{"d_model": 320, "n_kv_head": 5, "qk_norm": false, "lr_mult_down": 2.0, "grad_clip": 0.5}
Each number is 50 + 15 x the weight over its row's rms, rounded and kept within 0 to 99. Layers, rows and columns count from 0. The size before them is the row's rms in percent of the matrix's.

# q: layer 12 attention query, 320x320, rms 0.0684, rows 272-280, columns 0-79
# k: layer 12 attention key, 320x320, rms 0.0692, rows 272-279, columns 0-79
q272 097:42 56 31 65 48 52 81 71 55 56 36 25 80 56 56 55 71 36 45 77 42 56 70 43 52 49 46 55 52 48 38 62 46 64 38 60 65 23 34 44 49 74 80 34 22 55 53 53 59 42 74 39 56 72 48 37 32 47 29 53 49 69 68 75 63 39 63 40 58 58 60 56 33 25 60 46 28 79 68 37
k272 096:41 61 39 37 62 51 59 75 72 73 49 58 75 42 15 62 64 66 58 07 39 47 57 38 29 39 50 56 65 76 50 45 49 44 78 42 60 57 29 55 60 45 33 22 25 35 49 59 29 56 59 33 73 50 42 44 35 52 55 47 45 55 69 64 92 65 30 24 59 33 34 54 51 46 54 68 35 58 63 64
q273 095:53 49 49 71 50 64 51 43 51 49 81 48 51 69 34 31 59 43 36 52 45 52 66 54 59 48 75 35 70 48 49 39 53 37 43 61 27 65 52 55 86 56 56 67 39 58 48 73 53 66 53 54 53 44 61 34 74 41 58 46 64 41 51 29 43 59 32 70 47 61 66 53 83 67 39 53 44 51 43 39
k273 100:44 59 55 71 67 61 55 55 29 62 63 32 64 47 47 39 27 26 49 13 31 65 69 21 30 40 37 54 53 65 60 79 61 39 41 45 56 27 58 18 64 62 66 33 61 64 47 50 73 54 39 32 59 24 47 39 49 46 62 58 71 50 69 70 54 51 28 58 50 54 58 32 60 37 65 68 64 56 45 38
q274 102:44 56 56 33 47 59 55 41 52 47 36 64 42 33 45 25 58 68 56 39 55 40 49 72 43 62 61 38 68 60 44 46 68 47 61 50 48 70 65 63 39 68 64 48 32 35 54 68 70 34 33 58 13 74 68 53 54 18 78 40 41 41 68 60 41 56 28 53 50 45 60 35 55 34 48 46 29 58 37 18
k274 097:52 41 65 23 56 69 41 43 32 29 59 47 59 46 41 38 51 28 64 51 43 57 41 40 55 44 62 71 59 47 49 43 50 45 44 74 51 71 42 72 47 59 65 51 42 52 49 67 32 21 50 62 36 77 38 47 70 15 75 61 60 43 60 33 80 22 56 33 05 36 32 46 33 55 66 37 26 45 27 59
q275 096:10 63 55 61 39 27 35 46 46 46 56 71 65 67 05 59 52 79 56 67 76 65 30 41 39 66 66 53 49 49 59 42 64 61 55 48 56 70 28 38 71 53 51 64 34 50 47 66 49 30 30 39 16 26 56 43 46 13 36 76 67 41 51 51 30 49 57 52 60 37 73 37 43 77 39 57 46 37 42 35
k275 095:44 46 63 55 63 58 31 46 59 22 50 43 42 36 82 37 56 42 39 46 52 59 46 60 68 72 44 20 53 67 49 45 56 20 39 37 76 52 44 40 58 49 65 68 31 62 65 40 37 51 50 31 64 52 27 28 54 37 42 58 68 42 51 52 31 33 47 78 68 40 65 61 27 61 57 48 46 41 68 38
q276 097:58 55 29 65 56 41 55 62 59 75 64 48 64 45 55 27 44 04 40 47 35 37 30 31 53 25 30 23 68 53 61 70 45 49 48 52 28 66 41 35 56 41 49 59 63 61 40 29 61 58 47 40 03 27 54 39 54 52 55 31 37 77 63 71 46 69 63 52 64 39 68 62 55 72 72 54 43 48 37 69
k276 102:55 58 34 60 36 34 53 61 29 45 62 45 49 76 59 56 40 14 64 48 41 51 52 32 46 46 29 54 80 52 80 60 50 44 23 66 47 40 48 46 35 38 54 55 80 45 36 43 71 44 54 26 34 12 38 53 56 25 48 35 50 53 23 51 61 49 38 63 28 41 28 59 38 52 43 72 52 69 79 61
q277 094:58 42 17 77 43 26 44 74 21 64 35 57 64 28 45 51 36 29 43 59 49 60 34 60 34 13 48 22 61 53 60 71 57 52 70 71 60 74 59 58 47 41 49 67 23 35 30 74 39 66 72 12 62 62 41 53 46 29 37 80 64 75 42 47 54 59 55 63 54 34 53 37 60 71 50 36 48 60 41 46
k277 097:56 52 28 43 42 35 24 51 65 44 60 78 40 62 38 58 51 47 72 58 58 43 78 40 23 21 37 38 42 46 37 57 57 62 65 83 41 74 39 74 61 39 55 47 51 49 50 64 64 65 54 36 59 56 49 49 37 35 43 32 31 23 63 49 28 44 75 69 44 72 47 32 27 35 45 48 37 78 68 27
q278 096:64 61 34 35 65 51 46 27 38 51 63 24 66 56 27 63 63 46 22 50 78 60 38 36 63 57 44 60 43 37 54 50 52 73 51 51 66 42 43 61 54 21 72 58 46 63 57 64 36 74 46 23 42 50 68 40 53 46 26 41 41 54 52 48 60 35 45 57 32 53 63 92 51 86 50 51 46 35 54 41
k278 098:84 58 53 74 24 47 45 50 52 56 58 31 33 38 40 62 73 57 52 42 61 72 56 08 60 39 51 50 56 48 66 70 58 68 54 28 55 80 49 60 51 79 69 73 35 40 34 35 59 27 57 40 40 59 52 36 45 45 53 24 67 52 62 32 62 88 37 72 59 56 61 62 61 99 35 37 61 16 30 43
q279 104:42 59 29 37 46 39 50 41 37 53 43 52 37 68 85 47 51 45 53 60 89 22 48 48 41 55 22 50 74 64 57 51 69 70 75 36 62 43 62 38 24 55 37 51 55 49 56 80 53 51 54 55 68 35 54 59 00 54 71 53 41 37 55 35 69 54 36 38 42 33 44 63 61 68 39 24 59 59 40 59
k279 097:50 38 56 44 36 35 44 78 42 77 79 68 60 44 55 55 29 46 80 24 56 65 40 66 51 54 24 51 72 68 71 29 64 61 57 48 38 45 50 61 28 15 33 61 46 45 30 69 41 64 58 46 44 53 69 27 15 48 66 59 27 43 25 56 66 24 30 49 71 38 53 50 56 77 36 59 51 43 30 31
q280 103:56 35 59 57 30 76 41 56 56 73 51 41 13 45 65 59 68 51 57 64 31 46 44 45 12 51 39 43 74 57 42 53 53 54 49 41 49 29 45 64 45 32 52 65 19 27 34 64 50 50 83 55 52 52 18 64 81 34 35 49 44 59 14 59 54 22 51 16 65 42 48 53 41 44 58 54 61 54 67 48